Part of a small language model's weights.
Size: 3 heads of 128 (1 for keys and values), MLP 1536 tanh GELU.
Architecture: RMSNorm before each block, rotary positions, untied embeddings, normalized queries and keys, attention and MLP in parallel, capped logits.
Each number is 500 + 40 x the weight over its row's rms, rounded and kept within 0 to 999. Layers, rows and columns count from 0. Numbers have three digits each. The size before them is the row's rms in percent of the matrix's.

# down: layer 5 MLP down (transposed), 1536x384, rms 0.0587, rows 760-784, columns 256-383
# up: layer 5 MLP up, 1536x384, rms 0.0652, rows 761-784, columns 256-383
down760 090:458493508459533522480566444503521484482553466534464546483588494480499572499512572485448512480450538477511483488532544468511486552473420525507519538499488520452491492520455507506455480567540564481502474491516490491543509466457452498516482502595504498460496536421536488556517541478506486542474521552568453481379485443540499548513582589556406484491464482445433465400533559571519483537456
up761 099:505501542479507482483577495500515466500481533503520507591515537538445447477487488431510455566503498505518451466572538513527486495511490460543406509590498558556550479521425476452518521550512541466415542471477531488435578548519510514450447529442470476573555475489563435451486495510488468450483597495510529506527450436500464509572465503552479544516427461453482503450609496487460468471472
down761 103:453475516451595527437522479483477486487497510542491480509514469458545637516517469493460574559553534517435529442570557541497459504575502446529513489516495471549515534518457523520457548507542495503470510510439541509505517562524447556537534568477493539482460548535449485432470456542450494552514576565469486495506468509518427436488465483514469459544492499511458559416545521449484486556503
up762 103:554565494512509517522534494544462490467489537413502540544486429538412472530568480557536544516483498488473461455474530569580516546453534507548459508521431542524540483493558521553572496537476512468524562562548496485600431538463531441468525520438526558457532499446529381545486533444535425564410534532523525436512467485463480449487457517549428526474530507495424444480513516457522514536432
down762 105:522516507513526551516530512490495471516476545522507478526452483485469492495513506458530526437608558465530469523443466468538556496459452441536478466565506611539486515469509479518461477598518501440471534472525434416498454498478569529502489526446574501504549576452459473548457476465536530452418478445526525404538428466512513423480467490515473527446521524531434436497500465537441485503429
up763 104:484510503543405478486475468642561552486504478511514494518495506476426481542522501502417509499481478512464511454522511525534524492481547527542516531503526544574497508482535452483512490460471524496451497529528466472589500570471471478561501515571513532479516489481606458419454573512476502430536494466511518469533500458535541448509459527484502566496478517455506506498561434502489501476492
down763 096:502508495539484462580558482466493424513477441425464438392490569515445514506438609490533524452543571449479531441485486379523500480542513415503462412486461515473475555522493542480513585507400566499479475527520512500442520488528539512542445477529559488571454459502517471470443511503515550433539487511558438451486557523492499553469485520546565527534542502573541524471522471457464538529490
up764 091:489426542448503539423545527494474473453489508489533457482543458556535468485445491492556459508505473511489503379553520512451540496559454457498452467540487622547464470480442524493487526486515524493517592459492521498454485564522453553519417501500535475485552452519538554532470460468481524477467533570433505534499474346539469480520479517428403483481445515463521471516553517499423494502525
down764 083:488484479512459550540487552431500578479506413530485489529494505529541484457482498529458538487508532541477610548475456530522498481511474471397547510513568510499468498495501515530483468478445527556599482479510504448536428502568481511449488561497509529490557505527461479468531521508480523510533483511522489531470534571479564553545497490539572580445457454519480505487472448482466479474457
up765 101:527462510472488525508577581493461561489487508568527518498448510494476452440489554541526416529567572367490473537536518546506484477543493453504524448521497471532492502479545565486474432430422476438459550512506546538482493500513472477434439486464444497515508436450594451526494551505543489461498452481507497548503539424445527532516460488531492524519578432554442427582505531500474465521442
down765 103:499503521519511541457530450502488503468483475489523553543522514497505517545545504456505587526515496485540541491489500554579630524488540485482564453466486526499496399543465504543432462476527459445572557452404443476505507486492525554426519490492504423426482432466431439516451539480526500562483537476469477534518509539507409541432401563431446551425558556484438490548440507462493559580413
up766 093:448497506550519503461554491473507474468520554595488470522538458465527511447514447521516488556518548422451536412551473550529498524462402466545456476482501595499477529494454494547513486493469527508501534462523470497510540478450456446529478504482483588515584526455442527589584483499552395517483529464539478502521540514543492426443485535458435528465476562449466566521529451522528424489511
down766 105:443515446537468513568489424549502498502419565580506525564544485516495581490445471529461579510527544455449474536481505576553461476423459477478523552505549522537544496520529474523501470433463513490504485495472517517497553512490466532479523506459456540529543568509485486526509582454472425469498519407518503477569533571491524463432483494498522490555499498487428503522446502495472483515550
up767 095:493487490453505475544532491529497506472550526528477463525456511493509432448483476483481517548519514503491540537542568562506476547497564420540478515500462647533515504508453545538512486485457471536420525481561515518514463554496568483499486477496520485468559522488521471480502535483516471486563536479511444495586448396507533476518524485537505563536459435510495497492562450512489574517456
down767 090:516513456523532600462456463468468521529462527482419535520496463495512545550537471424491503506478598468543420525466516468477552575475480547439464553540540473442518505546540495461472610579485498518557545441462426478556473465504468497514477500535531474433517547460469604411503529511378454462451509582396545468497509513459495538475539536543539495526514503509484544492465507534532513521506
up768 100:497480482509485588431519430523532519519485560493548491517451528475465550587486567521480481543598567483449524515514540551493502457509486458497484481519471545554481456466569545578496493464460483539508562522526529542538466545511470500523488523463512448517552450494538459436465524492486468475532499481485501469491530456459484517542498553484475496508527488507447511587499486457573412542504
down768 101:457554555563418478447419453454484495472493456422518541476501493469450522383518507537541530482431467481475474475426492457497453537524512476475519494488415492385577572550522518511494554498508480439492470466492492530486520474518502516471505548476504490528528578543489487491461460527473470519434491483468521523504533473470556476469441500452496523424464461453454534509519494538444497468428
up769 094:549554593529521507484543508504571448487534518568523463513548452510427527491482512478467554571528486496497488491572444489527473441509465498529450487467490502590560530482490511510470490433339486513481434531558491528471524474466523512489492534537528487559506493497548517487543466473581435611506601479480480541531458449570416478502538499610467605511479503506410517443551528508503506515463
down769 094:444509418491482447513465505482443569486499493432466506518537425498472492600566502523491484483496535576510547376491460561533581490509522488524489537556514498491517569515459444459538484562528462526499486508465478498514530460478524560492504435473524558451490528459482473563550552508488487529557528569580536477541498613528515494485493492480508405523435512548482519465507551493535459495500
up770 099:500570557510534514459466489546511473490463517465501484490515501574499517491502457439504495484523601505376505396551574539505438467447490528481395476505482497523507496510495499467536567466448464486461463520438555534463504474500528537494478436408460563489554542509538535441507522446519500516507536496484445507528468484473522490541471507488491520565441483512507526495567498432452460559530
down770 108:476484494490528532435410454503454457460497483441568511500524544528474591466458531553520525442545555518489428461490537492582461434504536529552458515492483540574520470559512505473552547482476443533558502536509488512498550519503548522467482424429551501561497519466551447449535492495524509557589480518541425562530526453492535516521540495494502522535534481480491470493494465441493469509520
up771 104:493432562541429555477497512571524492412503438460476458516459620534476513520497457542511535517512527463460470545544530528501454485452505497534447571545507563561489497463558522518491543561494471560452481439543465518574404587472491516480533513496491462490527468448523516514467572499464495461545446425490524423513435504404551570488437498531473465616451479477534449587456485484499526510486
down771 098:488497490601485438456537492397555480475454520517441506508506542582498562568520561438433498506560486440481566470502450461449434474569509497448448514568432534475488521494539441527434499495463441480537512440557473572474422515544520491427449560546414496469540448520530491499526510534461433477528389481479566469468491543447525493487523526524541521481471517443519464530465522500480450415538
up772 101:464505509498581562415509433457433464473487553541566477473432493601540468544496499502488484449535591515423518476491526503511570496491566478501563468450540524521393544485488460467461514513483479549527537513478601516515478571463513555528451464462528495443599436479587453503462521467497512475524452528465445540487455478459530482536484520492435540539487547446501474492492538459488550422490
down772 098:467481452531549560499536526463468553528506553523450504553450557511482439511504472539520510466412496502491515377463476546517555511511485496496547516523545559460526548528566565589515482443459521555476457572530517461481471586486501525483461537511469462494494484492553455542555499563478478552526469507521438519519521503584483456491561577590506490538475485496483498487519561445527520485533
up773 100:494413473521494536502529549513401476440526491503551388501505527506491507503569522530451486410468506454394554480527482554549492519470422491552467518538457525581467575492529482489482464521560517552527495585519542485506456497465500531560486530466483587467494397491461456545498547455543471537549454493516464556480442570483518517477520532504440563518466504479497467451481440471548446441512
down773 108:591540471550508453535511489525427459529521488528487439452505489498447503513496555492508431468513454438389435481458554522549541457435465521525437494477487495533568464548515490500489518517515438526501507563533519466557525519543482560527576446529487485417539467435573486554517501491505411493492512476498496490575514563411492457503513523508476477485496489554499537535405451461555431472530
up774 094:543505492505516503581583518503421515531505513601573458542441572521566491446417481585545471502541502501481490529523537460465427494449531419498529519500475476481505479455466505533516502445475556571522565471514538471492423502560479458467512430524490449507516492425528443514494524453533518524497442543546392482486509516539505510480557518499498493562515506495464439528484520440451562528514
down774 099:461468505427515496587522459491456495486490583526558463590538526498568486491491540507492506528504538481469545476514505512544469488488486477435486532445486475518563463525494443560459522536437584522475515464558442505522456527454470527427471464547494528534485482452501505532473526434466469528528455529519431452443504518477455483459487514473455468522544450466378440566469469483478472516578
up775 096:501571544456489477639520557447472417453583500469504450540456515556455487491431481543490456524494518499469513524484517510456462445474444476508531519567449530481433496535477472549482554466487486565510477524523458445569485452474515554481491494491478548524523479458509519540552467472515495475473455551595517434530497496432528564538472473534468473597494477512538478502525451405543546483524
down775 093:526495498535597526501496447468503543449418576568518491514490556543501464407465499463504512394484569486558467463482475514454480396433478538472500498525404569445547528488539502540442507487475478481521427445502494465496474495485587528605476536489450496406492455478540508480443394492561560517528531480516508568522544454529537483512486491514447510519511511422497460550487515507517530366407
up776 104:474491475460523526473527493515440446532448487535562488517525535618454479460505449428491479522531506506448460481543515490495454456460508472477495525546476520522555554509486436529499502505391516527485483502565566479472492521514519542500467454451472503499593606519538494441478542450457456474492470446526449536561500503498534480492548479574452556562477500480488516509506412449499523491551
down776 103:531480538527540581438451539435473602469516526600493514448449553511535478484533449482565553498464452442428498568467450446533473520466564521513535482493517528464524457439519508485571622547516520487537506512461476524478553484455528556521529521456479572512514518462455494479472500466528565491486477395491517503543426548546505451492526538573547459474508514497496505490507508501580407496492
up777 095:463591508492466527469477524512513462389533583546514515526465481528513494503408512495561539482509514518516534442508408518503524413446497516456454552515475569475466512481492497480516556445420574503426514455461549542511578541442540434454515416474478494453508479498498550480520555484495474515502521512538505488548498522496596464463474522531506513482466549490441489556486482496547467473538
down777 105:500450468553439528485501524451521461481530522508513540478464478465535496575454457515523543593504525491497499491581519467494570494454530515473549489477529463499472497472451509502540539480509520451467504459443524578513526518497536498508549512485497458464492520517517520533388592515484441530501568482588523512551451544425497506484503504541561573531520496427478504435495510482494527528505
up778 101:523495532518471483519515482525505469521478453507473456537519467499429447528419514489485505532535560515512491500524515505523459442452503473502525446489483476520584447492545525548467474459453515504453503557501495523583488490555399508458447417470457461483531435527471486487526573500455545527465544500533488523572412523466527459525451491606465590462390503514385510437489508491476529499492
down778 094:567524533506501530481487503413530464503484485510415539525538454522447545526526516551482502625479508473531452482469499439460436495560475499444529523457476419499485501514562524496476533452498483523534454514531447513469485551502456477482461403467495481538415553467561516506536473517483545534478498540525444528506467447534534520506445513507547467492529492451497510517450551480556426474566
up779 111:483412549475460500476480501524552490504507488526469467500578480470489522549463461452477461490435547476517467445479512555491467461460479451576510408486483521543496447532529457529466507544519497528459503496432495498524416504435518491415535474485480541438570489386533537536496480520552518543500495509466459499541449532473529526488511460516410492534421513462428525552527478469508515492570
down779 111:490458585497554437476476443520510439512515524568491493438563486469501474508474465544476511463416484498517488540521499557574485463519436449609534498472545431486447513498543548465506535510517508541465536522486513504447543445435513511479505501522457536529528501433510480463468460504514523560491524482441513507301439591497463457476466478514489488484468492476485461545502558507496447507538
up780 102:467438535536534474500477522539469484455542519515530404501541484511472532444524515519490457509540520472499469387550453537548513393475499573526441459499468496571482515498530484459529487523454529502435448574506456476491497512485562521558531478519539539531524513499524455502525597358541464530531463495531516528546440539494487425511485513517460517576473430567468526468546444508485473436527
down780 107:497461508517476462508482477516504563510490497493564477480449501456509502576462498420534483594477540445458518532572517528520469467525478547478534494476438588477519476456471467474565535529484502554432491553508517537542608555528514535500492441471497449546516487480522484486516531548414505489555447514506488528442509534510523430407515507465443514485528460520485507527427469514477563486551
up781 097:496451530513537484503569522534463543450357525420614499541517462533530454508523469447523444448504485467456519418530467462490562456519515498487448464559488546538453463465524543423539434486482525510490566458479532509483465537472509510551465522542546508502478434476557502471469469472501477501481552490468421472530451395499486519455467523473434483496467552474465496432581487466516602535475
down781 106:512511502515502526483514492517471496572523478460598411565487523472473536463461524540508437474448528452467588461436469550528540474478427431498515529472559481491525530501496492461487496442557488512485503515518516525538476527533541515465486469453520498464526582469502476527474480566549470490473515522466490494520432496570478473476446431467449519582494454481538546461557495525509540524531
up782 100:507484503452511562507545509533495478493511525492557494505476604555567550539524480504490491466458487476467479499525531588511457481506544519465466529448437540465441507458566500553428514547479525647429540489479480494471527563546459491463459454451522553578533439512477450550447609482554510466567481507462498468500466461526469464471555567473472557471507518446479423513488540490496434433470
down782 094:492438493508565531468512470521448487507485552501465514522484582513425511498487468564510479548494563508511462517532552527513491426461486503417508541549434510485466520488434535508531454495546482522528517506472518519535489517555528480547468486472576551593481492550529512538511504499531417414529541470496512504529441474559443506442576410535503491540563562528444475386426502467541503479445
up783 094:491515513452483520553529512536470428466523527534463488467520561493443546466436510529480480492498522410435492488439521511502481547523504529520528485460476481557433513419448492538506507465499540552377547474503480430501544544490479496508533492534484528517530546435526499474480484474533471441571443530450463475523448522460486487502474496497495450527537568539552517528492535491542511517542
down783 094:491462567531540540478436433486447485469458498520445430450500503529482531416490582480549493475531500480433495497535474427462465473508477500421562422474514482537498553439496466484508506458486471462534434567469454447514524524486501473495488461560544493550518475454476510527478525420528490506511516444529542512489538535552481537470469430452457561545523545489481439530466452502529469433538
up784 104:474510468501444483505498489536506535524492535444502533618476498550487483497521526446523511562466472455428446510587479543528553426413540505503494516484411530491533490464507517481507519545487554533411518484518501476459557538467450520518475451550431515546582512486452509501437528500521526464500551490526497458528500531521535525512565515521498548456511540482434458468508454473521551495500
down784 107:550539565528473571541406493438459511515569544502494544458412567521450455538489501488543553438541520490545509445428464532512499546506521445534506491542481499515472415547506467535536510492501535495469528547517450525502508513482505465530464608540519482503555510446520537515601496478441459453454462462443496447549474581460509531518574580523529508479473433528496501581510509551507504528515